python train.py --num_key_value_heads=2 --hidden_act="squared_relu" --norm_eps=1e-06 --positions="rope" --attn_scale=0.378 --extras=["some layers without attention", "local attention windows", "paired heads", "shifted keys", "exclusive self-attention", "value embeddings", "hashed n-gram embeddings", "an embedding shortcut", "skips across layers", "capped logits"] --learning_rate=0.00913
Each number is 500 + 25 x the weight over its row's rms, rounded and kept within 0 to 999. Layers, rows and columns count from 0. Numbers have three digits each. The size before them is the row's rms in percent of the matrix's.

# layer 14 MLP down (transposed), 320x64, rms 0.0583, rows 81-187, columns 0-63
104:488527475570523531521529521506521505498506533475465482506497459536511523510514491458517502511497552506495496515504491482513543534485488483499514450467484548517472541500531479502521501475476531
071:523536496547536510493491473507479505494473448465524541506557496506498503504529479525498496538466514498525458478541485505488492505438492479517489515448471487523493483474521498505525497520520531
116:489449524475504516528514497562498513523489485533478486544483498497506476496516506522507478535485482553468500500482506527511466490495524447487499533521480465454484474462504507512483460485515547
141:511536507433515501499463502534512509448472481481517496488523477484495464477506538501536510488508501511514532518513531502520512506467487525538492501472471451487507523505495520426498486452511506
089:513486476506561489483477488462515445513455500504472500485463531471462507521471467443509450511506492482496484468495474512495518485532502515508490508469465501524540548505499481486481518518511480
037:533508535530540557526485451491519478510485495477492521516496491443487473502475498507512503476506455485496519504509498442520508511459506510465485474530502534477512506553506485522533513520458498
115:477505500454503452481483494493545499542487485478510462473465518513505465505444499501501523493479516516511524505511472508527490525554504488534527460466495514508499505491530516512521486464568479
096:546468493489457499504493539503471510487529482497494479513455555476495504504511473477493527480523518458520497534439488501533511505488445483517521464507521498546505528472506512467511481518506470
139:531497445500541510489483548516551520501486530504478468501467491485483457494454477483498506485483450531472540512497534505483507487499536494506505508525542496458514501499497514503520508516451540
097:472500468471509513499502476500463474497504538473479466502503514517527496462467530511487553524496490488464498498511504446543534522499523487506467497497499502510518475504443518480467487461565519
087:534499510519529552507494490529506477530488497523493520484541464483556531508517507479463535524513550497493531524522486513512495507467541531467502482491540521489512458518515505507490472460461484
102:517498492533475510449507471527513495512502539489499511480536516504500485531484542491516498533529502559540480500481556460485478474535528481511521486491493472509467516483471550490528481495466522
125:481505522551516555479526478507538527503462467513527516505527519526523482461500517466499517521515482497477532516478492499482506503504541503480512505514482526498546497536538549489525485466464460
081:538491498517526538494521516497498516507513525491498516496470559476508475516549472530522484545469504522482505562516500529509488483496489512488495504521490516494440541470469518541494538477499539
104:511532528477539519519506538497471492466468507450523493528541473485518505507487538541511442507498483478527499516518524495505474494504493491534505558514480514483462468528489523508498540470519470
103:477541482507495510481493484480491511472458456524492496501499503481475447469538521502486530454484527523493517508491480460489536539461505523497518501483482501439480520509488540492511489452546506
052:504475475525485491516498495530497534505550536484491547483503523514459480507476527496499503512541496533518514491542500517479480512511523525465482520497474462544524472488499566521528524543532513
138:460495534503473468487507485514544510485532518486493555477523517510531494484477500528526518511529476539515523539499490496497468496530526530480567487478509464523513472481469505545530513504527519
096:498476494512471485462554487475459457501523472474502478488507496512505509533549482506521505500490508517532461537474530463461547479479504474494499461537499509509527485511486476506494494476494561
060:530489494499513505501474529476557498522467533520505493506503504488517507499425497492460526511487535525499518474532495441503497467519531512457514508468500469527505460514483489484480451510488536
077:489496525510525510488541459515525539516463524464532531503518513514487525521477494488510532515484529493466496412505509557489517501496481517470508477487476523468490483498509533520524536519518486
017:501462517460449518517508536513498486503489506487516486511507525538483497501539481461545472527491512483539493493491496485489453486552514499521520445452527506491517513504498512527501430514487501
097:504511539522507479540499557527535531475559483494501460482466518453488526480493516515527497494520515480518494485506485530495499505537495486510528500480498470470553490528465475551531523499488499
066:528496549479471464496484491529505521507536514461554497486458502519475480534539508465448493543473465509499509478506504474477489489449509552528498483515491537509512475521507508500510521503486512
129:505483502473503517453520507509495523501470501511509543567506483533525507475489521445519496503502572477489506530484540528503532482523558535505503501501530512518487513479470510503487521490478469
140:463520531516502525498499502513505519500492486457499485484521538489544452498484519508461465516527528489522482506505491542493436540507506507493512476492436546517470478530508509469480520534488494
119:532526531519505490511489472475510526503452484500479486476558453510494503493544506507520464508528517495501500508493485530458467534530497529494495484556519473511498512456443491493521531489471479
100:464491460509465501480482541469508468504486498514507503518566479499479511501530484543513527494481487512519521475484490472521526549465469481506499479537505533433462509525469511481476509498497510
128:507498504579493491470447505506517529498504520477499468494468530475480468501530520464509494477503538500497485513458515483464528530502500480451515508493498498556516544473479473474517493507481522
097:476467486524535522544521562543468437477484480495473506479518469504473490428484507516511497509516498486517492478477491518484481497542474478498539498482505520470510516516517483515530496484509474
079:508488475489484484475490483483518511503465500501474506550476467501471483487487479527511524504555550537556530526455488505514508513497546498535504478480472482504550491497556484482519487494487471
109:523484543472512505532432458497451493497481481472502497492460477475500518509508496477510498528523500458509498513510506535501486456497434458511530472476468491547494475476498511496504518517478501
100:534510545527532487496481487542471518498514510503487518460526510483515494518507498506522496470490509490476449461479481538500466504528484527535522511487493525590511533507498485513510519530496543
091:516525528529527485484494527487482522472501469480520478506502479488497509493505489486526493518462502483470500523555515537458503487506465544504446529528457510496475488509457532479546473484510451
119:492425477527491530480514499478506523502493494507478516509522457531507555492479481468507494501477490522463471459499511507507493506452468530478440475546457487497465487511489523517490495504494488
116:554508542538436504484493543498482509503503474503435511481476473504552498477497511466502507499489515507495545528493503496503504545503505505468479507506486502541471534512465489465493535526511505
073:483504470485522457511526480492490505509486496523477531570491498447528475502500459535500507485527503509512530506503502454530486498491469517519523516503545473534527500523524437485517482530469486
108:510495497444497485478527501540529516535481513518477505510537532501490481491487514490467508499466522528528534518517492499521519523497466518495514482519483579476501445527539540513484477525483474
087:509478504493485537460500467485465491510472522464512463531541494458497500476515493456514538496449486509468534476506510547509459499483464500476492502468442499544489524503508520495483522506502500
115:474473516540516553501529521485503504519469480511517451480490480494507514513464470492496455505453483485509518534528505520508481510511519497494573506457481516504494494488571517526480486510486475
096:505548494486547507483497482482502473504505498491486529487455468482533469506466488529519524490476476540512489515490504423482446554505505524487492490476538526499514502474515483505532508465493474
099:524473469524477485475482490506455479480482504466485455482504466487498484494533513523466524469497524515523475510492483458522524495493491531446487502448491549477507505514524479440527517479504528
053:498472519454477520465507492488502446479548485505488513522483508461513496499485500506513578536475465497519513486466465483488482494510483541541452517502476515479467479505481513503484542484504514
082:491512498517500556462457492504480500505522536462538481508517487474520507494511469463516482473471542514575508471491508476524514502501489501490490497510504516535504502484559485526487511470466452
095:502534465466504481523505499526511498516463501480497525485479465488514541510453506488551549491496458521516490506480507501549506507453480486535497493530484454535505489518456531470488474488509465
058:529499507453544521503483526455507466499482479505472470476522507509532504475449459533569470522530496517479518471493526473492510514491467493499538528505505505526518469508515483474468482485509521
076:494485536482440507464480499497511489516471519472513480481483500460468488466504488502510500471443514535514526496542467481470500516466477504470505507522499532549519534518523504483501464513463455
148:524505518536535497517506492485524516494534443496492507516540521524519490524483510484556498466553515468507480517514494476521482497543504487494511445500526477509517513502454508549501532527480462
101:512484488487503493500527503488495468552502484511505541483499510503497495476465511502515542499525478477549528488513461522531491509510533525488447500490505544471469518527578492524492510477547476
089:468479515481536474516516507464468508522520488488513503472528502487496530457507502492488519496521488424535489481501474473514510501467461502539500490532533476462482504504499457486470483463531451
107:551507475548528449484534468486511508497525500508496473505496486502485495525513467497487458496480546515495525491505481493544537486477505532487528521564486526501538470456495505525538494486483486
121:498490498490479502485498534455525460471522477532481501531489531464520500495509511463494490496464464528530482502508494476489483514528493471523502514508575514475562523459540532510492488474517514
096:503497498501533521483479498467521485523489491464485460444477481476524523468452542438527486499535509532514518538538494519511502525502512472505467492494522475537480498526498504541520535502484516
102:512467497519509528475497499487508522469537564545482469509498476472504478455476504494524507477469490494496498533504519513501479513479488511459522486483532543537465507457534435496472519504494496
110:479528512490445509506526517454530515519492494529530482482532467482444491523526484497491505493469530488504504439470519509504520492496496504558491478499475480468492448531499526497458510499499465
101:478543482490579515503521492472472498447483499521487508535472509527465529485523518514489498520502461469548506522521502509506526529495500480508486491487473465575491525514493513506509519521492484
115:507514501540476534496502488532507544486502509472466507518541513502507496499498547481483479534537549498529496513501539452475468496495514495511509473459460509472472490531520507502489428508471510
058:502493464470526512492495450497550498499502517461517464520471498500486490464468480538539567489489477536553469491496460480531522514519478498531515527510497493503505493519508489451500510488532497
115:524488506461423522449500512491499496474486486498472511531487485473461491498541481534480511484508512524519456465490488505478454509472491479488490445538478501499450474517510502483509501512472508
112:546501515501503498506491520505482489537555485506507446513450532517511513503513472473523529486483522473492534488500456486499483522525523455501482499515502465468446482446479480487504457483505479
123:494488518453484528520507505475520493524509538496556481487534450527509522502489497525547499526519509507479538489456470504449517490474523524502509430508487513501528476504514510500510448492485505
104:511481496475471480531496507500500477526467537503519510521529514470503507509500553450483560493504450496480494467516525502515541503485470500525514483484425481505474508488515456465501496496532509
087:519514460520445528479499539449496502538494479498519508539507492456480533506488486494523524540448471511523514535510525473489508514508517507470502489508534517497520497479564467505519466484503517
107:531508451468493466507526489496460499480497468442504504508523554530465516538491507466544512478469479523492470486498545470470519511507472488524493519491458502503508461478471487476495471492507511
119:539514527499475470506497457471518485531494491517508518519556490470536539496465520502573522510519463489508503486477514465489507544449519481516467484482508505517531486493528494481506493472471488
103:509566512510491461480465500489501470556515472466493529468501539519531448507529514555493504484503519477520481507514536522499503514513439529475520487506511489490520515477487470493509470491520488
092:479499505515525510515492551477513488483513495438523513493501506502482515544492464497491486529543512469505517539483525510515559492522477487565515491489455529503462506534471491522462516529495504
050:511508457480495512501506517498509469494520487483491528470503520516427512486455515497502534552496458457492502486504512522526502484464542529513502505514496538492512516510520460531508505502574526
110:490495471433494474502494540471470497454534472518493538507503553509525512509472486525462521485521510486519493509498530518489516481506438492493502530527524433491515517491485498502488509541481491
099:524506538510498512517501484483467493503487476500499521531466519481535493501540507465473525479499497500460426521511556505543498546450508508504513476504496533477450507496488518516506454501513480
123:483512531522506504491482503489456491504457530498531456492496507508523492491504521495491487513479480499436491471487513564537475535466561483506533462469493519509490512531531514521529495464511489
124:487496489472541499544518521548509492535477470509530519443443467489492496460479518527492530501485483502522489489512496519526477506507494514512478501511483487490514485514505507553484493476585489
070:491531457535488540495510463488528482484459499476453516523507457507459470549496502486531521545504512515478500496500489515537499512520512482499481499504486504559521543518488492488531493523555511
060:484508467518502517494509463494461513495501490515516500540512501510491492487497508481465472499504504501484480479499550506467521502466547487490524516452482442472473539542508474482426498509465539
115:471492442497525523533536540499496512477471515476466474479482517486529479535450496496513485454464499483489485521529492506488526493453531455499494483467515492505493489462457524541500476503514504
101:453483544461477501467478492492501536512491516506548549477482519526472511505490497528520510553520443459510476492486491541489481475479534482517510448496495472497506518496479466519470501503491486
065:506501529480486466483515451480465496503491495497567507504503495485504484489521514530516454578500525497460472530487508448533459476506517469500500469475528520489529501474498485523507487481514494
104:429502492517523497498522498501493525493533489464517477460456457531535496497493472506501490504475487511486536502481428513497505496490524481504493510540538486535465450493512508513496512463462509
122:498519485489504472464467507499564521460475501504481500541529519491470515523505451535512524484471519448497525525484530511470484522499474486524480519477449519515476500495456534517512493535490516
109:511484475475527489472515483540489531525506513526480544473517475521504467521478496490474475502472544504491534468487520493532488517520516488480523425476502515508535543532544495482508508460528501
113:562469485496501510525472500547521515549535500542499497492461519445504497481492511499493513478473517506486483500483478468510507482541494518509517487429544518498512496515512552478522486488486522
096:478520470447508519539497501486484560544509473489501520495512472501488508513513477486555533512508498483517506494487475479499541506550500514480473488509482504502532513500511471507505513435569491
114:513458508468525493501497520480488478464498482509483522498526496479424520516507529500519490482471478491516477473467518555549467488519441490522502509493479497524522533532510486507502530535521468
105:548506507509477532484484503525484524522483518513466487500492483534504492504494532444494455524474510447480509553478515511492538493486525507527538503482499513516536528539515499510465525538449499
099:490495525516488518485491452543506528496514493513491482546469531502467499513448557467528510534495455467463523501524485475526473491504536478488531499526522502514541503492519484513459474481522504
097:522553435467521513507518491471542489490516453457496493503509472503495525510470470491521528516535510497498514502498509475497490478556498505500526503491457514497568460497482481452499495498501485
083:480502491469492508475470495537493530534481500482533519549509549502493524551449496464513552494532519494549493486479508469532486502511472475457507500508462471528493503518524522465485496489501486
092:477489477447506515514553507439514523522503502486483505521510512510512481505475539481516529544525536492539469468504513520504500481512507497485451483499545456495463509518459494511478493453524509
085:514491490487448505491516473465487524502471428498503549512520504493519508545498498520500536517475470516497521521496509487488534499467554524475479493530498545501491515536512441514493484505494463
111:514527517466557465468516537499460502491506451498520505509518517511514501471500504503559526479542499488496492492467550508477523500489469479518484458467529510482485467489532445504504498468500489
117:473536504455473489475495503484521507505507513533478529524504500532476514517502478458543481482472540551487508513507507495504516509504515463478512493530508509516533477475568491533550557480497510
056:474539485504494527490536517503550472490515490498470505509497515462502490557496506481472496544512498506493479558543515487467479513506512501459504453499494543541493559522529511511515475482500487
037:486477504507503453485542496517508471466466515530498475465512509484510512521476492515491460476513515487490482488535538523478520480512515524528455503485447559512509526483495508508520457478561479
094:530461530476511492497529470483481481517508493508496546532516493486477508500487489503516507538493507508493564463538497520481469518529471498517458489490539521502521523502532460533535529447533526
114:482479515497505532481508493498521522500536463486492511518455518513493466510520507495516516531525552470483534509455518519470473511500497536488538532459517522487500538523486548538530538472525528
118:501541544492508486485509526468511473500519505490482475491499526497530467492480490506530552503453483479541501542495521490492511484520537492470520498455474556511454508481488459479493545491522477
067:468475523461502496518510513549513510521498444533523484458485519518505484451497489497518479477529513500461490511515498486487507519550489526538502558488457502515514499514447500524520497516479459
071:517506486476480517504466506469501451491532511493524533497483467497487470512523533501522510479517519450477482485473506460486466522502462505472518536498551476460525521459476510494526493511475558
101:462515517475469492507483504503490526495500513478501498490476509536501513532503499474518539441443492480520468502510503456554487521522481495503490467480508526519482494454537476474506480437538506
111:484494501444500510463503494488496515483501486538495529548479546498474500498512465561554485481501493531486471460492515485506503517511535551495523510487518462509513505509454527480529492467466493
091:481560490512487494505529471512492478462511519491487525464534470498487517491475496507477511535521473514472489506484529461505501536452526570505508517474485447495503503513543483463518509534514485
111:509531530451491467499527522496474435517472472504561517502518476514508499497471511505556518539474449512500487489512474509508481474507465520505510489470510480513504463520492530469488515462474500
105:503562498523515507486474473499504507523491463489488556514489499506523497527490498490504489497479554516489495529521461505511529507538536511520499473499477496472552537523557526487462513451524484
065:495491518554496521481500537446491496471476530482483497518507513463455485480538511510470523487465500488490482486521518496461496495454446505438516541492501539533479509500482514489507507505490536
089:520495526489507495518486502497555478491481522458528524487489479491469456460506473548469514532508469495526552540527514451481480484490535503472516492462486516479476533497474531504498510522473517
089:523465525478471491490497513454523531500503509476469496453525472535503492525494505504501480528485496491492495485495475492474440528464553524537522491514466544509528479464558505516512476478514497
115:465501496445520455481490497484479504499507464510479500482509525521513485507492459507495504468516540457510493498521499504509511451494547479479445454528551489458475478500522488544503509470520497
# layer 14 MLP up, 320x64, rms 0.297, rows 82-188, columns 0-63
063:505531485527519490530509512534515520512535501523500528483551518465496512520499487472525478505539500492466500504514464507532478498531465524500472454467529493512509537520460446442488475488475508
133:525501458479498505493489516486523465507502455542527511517504493507458470546544524478501549490497511477475538457483488534483471479488502537517510543475489453512494492489509509436511503496495515
128:536487448482499502491523498474544461504499516520494474526482565514525555517544513518487493519507476500488508481502488494506509494503470514508457520537446485509536479514499534464523448497503506
084:495514492492550466478507518502491474498470530493514512472505579533513498487517536455475494515536523536491507494546498484491512534511480498487516529537515533511454485510498472487441484506486486
039:509480528514496493481517465458490488512525472563456502505479503458478493522507492479474490451471467499509515466495535513551529466532483524489454491468485477490527512525504459508516511499493531
119:497488494476489504486478500509514543484533509457503523515511500477500514517488533519458476554508470518502502457454533524531568540508480476501475502505483462478531489479530468478532475508523494
104:497436514482488493503480484517510503466527525520516541505533482478482502469524493524496420503521486458480501487520503552514468489490503517519510508497465496484495494517467522467436518487530495
145:552520474472487464511537498469447515517492509506492523511530476510477478542491460526492526518481518484522509541492455551502500446470485516470511501495503505532476498506472509464512495528528528
109:449506539484507511533471503501500477507500516472493506530475527479541516513528520493484483514560481457452502464498463498543509465493538457492508474485528477482533477464499526509482523524504501
077:498502520516516484473499528511529519514525524476478480472470509513450452480488491511508483509511477490524498474502506482452545497553516491500484510471476520559495582496490498539494492519473500
099:521482499490507468517474508509443523514490443505487463541480451526508467484528502526519497492455462517486517514526481544518488535448490500510472494479510494540493511460500461484499470495496515
111:511502485503497480501538501500513499464530473474538528505500494540436519504511493505488539539488508437516494506505512508502495488449521474538465465497455535473509548511501472486485515473470511
086:534505504517497503463456502462497500461548500490511517518483474506467482535522500493539492454521467517466528507503495491503500503494503481480544538537557500506440469524462506497525528482499489
105:527473515503487512507462476511558548536515480518499527478499481521533481492500554511476500510501495476467479462470474471496520494526473505475501489535524483477495486505506497486557467554462486
099:544477516482545487523503495499495461541535508475501504483506507494503524511487484508470477491514500511499513504540485542462471499506479473495508557501527509571506536512510477507484523543436483
051:506522518505459460488505476514532504478471508486512508474508498556506490487532506481493442525437462467470488508510455496482488438527480488497493513502518482521527513497485453495541511503471495
134:481505469492458491498499512498502488497492513534501525509530514482566489449496530539495499515538485530499469505534490515490485469499535464513502470516459485547502539498487451457496501460524472
102:540474481489532526495531538479528543486459503450497535521506550519489532505527519509519504523527462447491495499469485557505474472493492492512491523470498506478469529501498498493518475536519494
074:498500537513487456494483570455488526493468500495473491443489475516508496507484467514497527520508514485472507506482444523486543487505503450466493497511457507534482523502465517534477486514486479
076:527516537492531526443518467527533521550462480451550503501499481502488507525506498510463501527515497520477483475521531462524519491503495512518494480467456444501508504501505514473483483543499496
020:530503473501474521521482487520483490510500519548488499547481496448484490501487499482496564524461449536483496502485511529483500517510476489496477473434463439505494507528462498511486485501495497
106:518489485487518545490503449491508489523535497488505528519535513510459495497487464510497510451514531477517512472489509521501501433492523485503492506557522524508479533505444535469485528475470525
076:501465490509476473507497494502506532494543501484538493506484482497481519515469430483515507465469474529498523514503493537490442495445483530545490499507518509500477525496515471468528518557483522
114:513506515479445459528474480470489481484515510510488490474480527474526530446521529494483555545521481499469521497498466504522526511493493503539508517495487477473462521503441488513465483471519497
131:494495540498477502467486548525457541484514464462514499484507509540473489523519528552462470486512507467529467479505490486477471525532487509476511481531493509481506508530516511504530496568499515
107:510462494477489495507540506481479483512521437464537510448510499473512484493503513501460508521445499440477512485464476514515501531513501467497498512527494521511537493510484488473495531537500553
104:480512498525500491505515525465508446485538475492528485495546539498505472498474496525557484442550514520443495484502475519517536504480473488498477486526506506490495466469466495478465509510484507
128:486489503521472493512508509520565484530566500508500531504511513551531497502485490522476510497481477498559498452525537502481519454475491483546460482522487544520513478514476512505510517496493500
098:504508522524476476511487509521477476469504484515535511475512467485509544569530482484458503523509473570479495511502459492527513494544500500501511476503547495503518494491509549493496501532455478
086:513499472535546476491545508483509470450496488498533528453546535472504495480512490522510498583511494507483488497484502511509486503452484498497453467495478513468491523516500494473502526497537507
103:450497511497486496509515523503416498478506470503508475500516478495483528547496498480478490492476496471468527470504458519509492496513518474471458478510536502508490529530502457476523490446455509
108:500472479491526531499488570499469491502503490512486495526508527473454505531510493551513502490520528488537468465522542501438489489525475525505480545480531514523506487482475495494529505516517539
097:496527468486483511514528493473559469465495491562470477523482508522522499517526485525511441493532479513499522491489498503535495540476510532482508478507489515502478508479482512479534492431521535
118:508530543523514503494503521538507518514518505497533485451461507491485518529495502517469525522524482488490549485474477511513524466537530471494500459496512496481540511434496497532474452505468528
112:505495507508465502539534533512488489487521495516459490514487497511486500542505493517469502474502427512528511492499516540522500520506477439500505527476465506524557505494477558489512517555502503
075:493499502498505468511432505498462529538459515501487489487500516516514488478521459516465499454481498478493460469452492489527483491542481463515471501475504520506502469462484513470465555481494502
109:522539466471504485494560520505458498478490490531518541554504510486521441481511491508489485473487512488520498509497500452510503509496514524462457535483530537467470506542508513501531492479507476
083:483486524494515475494540503514500497503495552537508537518492465531493560523512490523471484452479496494470497539514503519512463549466485479490462468485549516499485531502490528510483532527516481
100:492497473479517561484504503486515512493513493507502482524473490509437487525498488514484418505477475513521523472478485512505522478470488508507574530488497485520529518520523476470471495516458491
091:463493507541509507485529461483511509473543502474517504473454495476509470533519484497486457504567472493508519491462499519521491501536524512476519547532493502486534552468470508532503509521501502
098:452456490474529489545515496507506518539515504537520489544511494525511505520482519487530491495496448512531515566470501508508486457519529480474486489490524467504474521511474541515514491532480469
053:525513516480485469445499468538500533496500492484475546487458502497497507489461472517484523478514484529503539518517543541521505533543478492561492473491523500485524504496498502467467497485546522
083:493491502479451494486513481492500516529459534493552449449511536472481497520465515492470471480487498457540491465501477490529511504490495513502468494491472495522490547507512484517492568519495478
114:505517466513502490494473456504522459508475506495480497515457571492523501493500495504461480523521477528524473479470436506515448511458507482483482489512504471493526464487496491529482553507509492
065:546490495491525470511496478479463517475456474510512464495511522562494490496486555512506439447518525495506523474469468483499501510511480502512528490490505508525464523521503442513490497487472518
079:494491538473475490488526499461537469473465492500532483488461484511492486456496489489494481463512509535510514485520452501485513499525525533453443538512463515533513552527507527503478484492498480
147:536458501470481447516457467489515535486511468537526493450531519481510499497531499519498489485558496472519456512475508490489461524520467512491513516500495534549511464511483495485493524493502471
099:482488472507471523455471524470519558492502528514491447526495492536479478476543496460479492501525440477506515528524490511451488480490496479493493504509544515497485509511503500471546494530468510
095:486512466524506443494508539552484501453510436534509536496458523487541511515521504493511520485492497512469465489509461535537545484508514525502496489489484503502511496489512498482527514548479474
104:466477480515481548481496534473542431481511486525503480497511526528503446505524514485486532509537499509495516476452497529488492496468519490496527492501468433489514503492451520519493495515507521
125:490529459493530506484498506519479486508481532525493461489544557467482510492507506484476557475559483481498488458510467553526486508470537517461500507491500509495517519490483493465527502505478467
097:480502501466532462472476492480518526482486477493453481473508571501485513541481540498476479493511486493525516492484548503503529512486522527524514538486540514535463508495491466539482489489470537
100:519467462458475522442521507499499495535499467496545496476507509500525553522473504535513514497507501482450479511466516491535471522491502504524468499493438505542513529518494500495497491503531457
110:536517500502558510485482507545459509449501491517463531502471525496544480492508526508511524515541508521461503521538488502482516498530501481477488519516525492538503539469462486513528470527458514
104:502516515487496480520477522444535450502502541438474483486517511507526491529509474512497466477477505502486488467470487489485499472498513489481494497464522485485491466472491482501473520438502567
112:482496510486501483499454525501501526558525512516531475475455523482483515504478466514509505507455500515463460454486471535507516477517504478473499495514509487549530543510494477465525531514450504
066:524469481516448495518527519508499488536506522530509498498503490479522465520490522480487537476533480524516455496489483522545458477490456464526490452510481471511518450500543466494464486507506493
106:469484505489475494481499527498506500483504500463475464521445514542477491503517547567452478508499500502521521492487492469516503549450496502468516480490514540486540496528511494505541538496493521
102:525463480477488494546480487485493478545545496521505510542507498489494497491535470499495492504541524465485503448476466521471477467500491446523509506470467498488464522464450496470524515516510492
120:509494509509493542493492493480496522504551500492525520502513517543516493522494486471442518512516482497495458535519500444466463482484487494482440502519533495451502485500538517493518501440471514
117:484507501484512485480483470472475490470548516495521489513458487570523467465529451499516502545493531516525493498556462518509521477520514514509469494506558520472484497510510529516490500483510506
089:464538527444514471488466475538488535459523476531510513490491521536550481470504484543504504473494529488489519493493507482493542495511482532553554490505491521525522481520514491514511491485526494
102:534497526462519498488477503490496514531496545522532478529475463533536470526526476514475494518509482479504484526490456526516455478502513482451512498531535521484510535519514546506520549477514490
101:496485482512507540449500523500498500512519522490526459535432520519513474496560504500463487490553482522483486511532468515475482494499523530513512455528544496475486529479511494488494512502506542
107:508500493483546503483528535511483523521496546524473499495518500461469464499519485547523484514508502545483435458490547493505529506454513485505473485467507515478469478497503513493548500498499539
094:474460507487508447489484501492523500558525484518485484504469514524504470479512524467486480469503502518467433488485461471500483473473561534489508481516509496480524480477496527517532463500482524
051:504506501521465504474512485497486545489490519483474533511495493564510496527500497492490469441521523537447492494517504504479523500521489483560488486460536479513493483474512507511513485529436534
108:461541476502503468525510501473506504467534489467542533518462519499496514532492492510456527487508522501506469506500488486555534486457457490542520501471502490489480485504520532467515556509481529
108:477520526500476528527540512486553485496523465551531474507486531482547485510502458487499497507493498528536500490471486509560512470504507546521517509496492508487505471487477526479464504486490560
129:513502497471515533529467532516516501477498446499517510521510501467509519536483519555465486528494487477540514518540498526529510451522480530530477518511454477513501512514448458510486497517474505
133:515487537478477484519483532512535503528488524516534485519508498493516556475522512541468448496491458483509518509499483540521552465488434504475547500519531502503519504511463521497500507507494484
071:488506500493518514486499550532498542516505482496522503474501494515515508449520508498486513491559509487498530495561517528538475486531513492529500525463520496462491481469494476453472500468435507
058:482523491481493530524486486468488477560503468514491545457514494524483525503487481494506485480493506492463455492515510510546484493496474489438480491442518491497495544458487479481505551521490504
116:490489488493476466530520526521497433488484463493541476546511532485481482525442526513498491494483495522536471507438467495523473544486504523490471519494513502498482527481482511475511490483495534
101:539506529483486506504477499483532516493498533541500535561474520484479478533462475535488535494479478506462446494494521487504507542525500507516539502469495497492477520518482540486473453537497481
074:529483462485506505517509502506506517485485500489505458476521515553494506495497443543468553496486481480515483494523531512477486496485487490525523512502524492504541463535524462478570525535530493
100:528511503482433458512550526461523504513471507486468429531518495509502519510485499528478485497512492481491506490465451507477485490494512501493484497481542553522471486490482501516493513516530544
133:484502473505526502503530519517474506471471566472510453490528529530476516539528518526478490510546520480512510484547472468473520500467545499509465472488496483460480516464505510516486505518523498
097:477478514502509467509528494468456518482487507530510554502530512439530522541483485504493473523551492537511555459483501531506507502490455496486513516483521499495522490520488539519521520521488532
107:495493521506490465535494517524515512502538482509520518484493541534503502485486527543411501491449491527513488487502503463504512531474497509479503552484503520463544506480504507507532497495503447
099:505507479473531484490488551510475547505546502502480444500484530547500486453517449518501496450532471504522501509482522546523467511498501501524463489503533515493502528508501528502478476490518529
106:508504497463509481460466543541562518530528495497486522513473487496498498496492504521505491527513513517499511504521487448472462466481527529478453492544514512455504489495465493478534512529508451
103:500499495475520468490514474480498496504489478529497505498475506493507460511487520474488450488500491423510496496500498464525520486485531533517557552485461505531540536526456484501461512517500474
098:494499491513468510485500481495518471490488515549486468538482557501504486548464501511504470515509505516494526489503484538536497511488468507516492518469522484471522493476502526462441435551512498
112:489481530533453514451493495549486512498489535515522538500525479490501501504517499499487489516534458490486466426486481553532507516501479466502507462498524532497469544503541487494488492491509510
095:470460540498486500465501505501524516489518471500525486493500519506510519511475518531471516509485478515440465474434499491523481518541457477493468525511499479530450495475534488512517519465540491
114:509497491488466521586542492493538523505490512540522499493453512476537469521484516532490512536502481485480447523481485494544497479503524483514509514514476469515495530528491510524472506482535486
082:510513500508475513477516522488469458520511505521533508495493541474517491500530460523461482507480497477483546491515496470534482514432475483462531465512515500512508484483514540466544539460522494
120:519476517493442510533496507473461491590494513511560564500502488505529483513523511492524487474483500473489487477468484502493482443513456491520479495502482506507500495496485494477486513480517499
095:506526538443509485509516544520480536471536512525507538514461509483506486456503480535516484519513507508504559517515489498490529492531481468487506481545474503505484579502515500497486506518500476
058:494499459495508550479503516507513504460468512525528481484487494435498465498479541486472491508540505511505470502519490508456483520551459462458505498524536523520512521522475511516457521488492485
036:510507524502536499511515514497474505515504481472496492511469475537488450457499523469454538486496522560506527507495539494498477499470448499482501555483516474537447518512497512479496480512493461
090:488531519497469506545480503481507509521438533495532486537532523523491454524507531464493497498515512502487460473480481519474498472502492480521520506502503485471525489461473505477438453544489492
125:523483509493482470497492521552480497472518474517464507476481522510523492509520525523498459470486497457544512487489506503511503466500534528494530530500497465523537510507450503477446459525554474
101:543457461494522508515515485538509515487481515495477542505492478501489520507506517516461475483538535529505512442481458557499520483493491525507480554496516479533525497489497529512504479496465544
072:551510483525519525471471513480496512509549510482457532524487528476490467513503528511501524516454523508566482450497513497494461485521499478465477501519530503471503494507503505460490551489523482
077:502512520523539528487488499478473475498556458485466471473505538471561522487457460501524500469528456513507504509532479487504474486487492507501465494537485542481457502527490501495465501505488500
109:490518540496515518529523475513521500468453521479514514458550530503495480507517510538496520488477482540419485498467474475470538467479478508533487511495514522470473515498499507507500481536507524
112:485453499487522523502488484493500531460492562477524469537499503511455525495515484482446492482469471497514525493504484507470523485533466497481519508521473494490505450502457458481530460505505530
089:550465460471526491484490499531523455491495507504514487522477517544476478500493489502506498498497504498513511507514484533479515466550503454547449457543485501528466513507476480549491509478511474
112:509483523491530477449473505532529493516515526474477531478478513509473490539461500505468507536544467530496536497502516534523505514495524483471469493543509460505506485462493498506518478526566508
097:534463541514480509497519529518529510512493553488506496495544537493508487518506462490494514474537481483524472499503523510501520485491456476486492514484485469556502488503530496506512533561431500
063:507462493501519496509496481527468483528488495508500518469489463509472544504524506524473451514515532476455499538532482520516451521469479494472481489527482506513468517496480482509479431539536512
105:522512503487500530557546493502488488500504499504483538481495551496498532516477513529473518509487507505439498524496473483476464465534510491449508505486518530463508450510516540453463490509509491
089:499475523466529461509479511446502507470476482485508514516508526532514526516503517490470530504502480460499485507470537528475506515529504534546535515507475518503487542438489537494488505523491443
101:518528534501519508513511510476459541476483495573497509468476538543543492465503481492470483498531467515481533508460495511492484478498495481442476509517519484493508548499501523506499522475533513
126:515498523463476525497551459528492521495502515534494525457504509441484507495480483518523463506547501473532482480540479470461511517470504491497561495513520459511501499477481475506504523527481519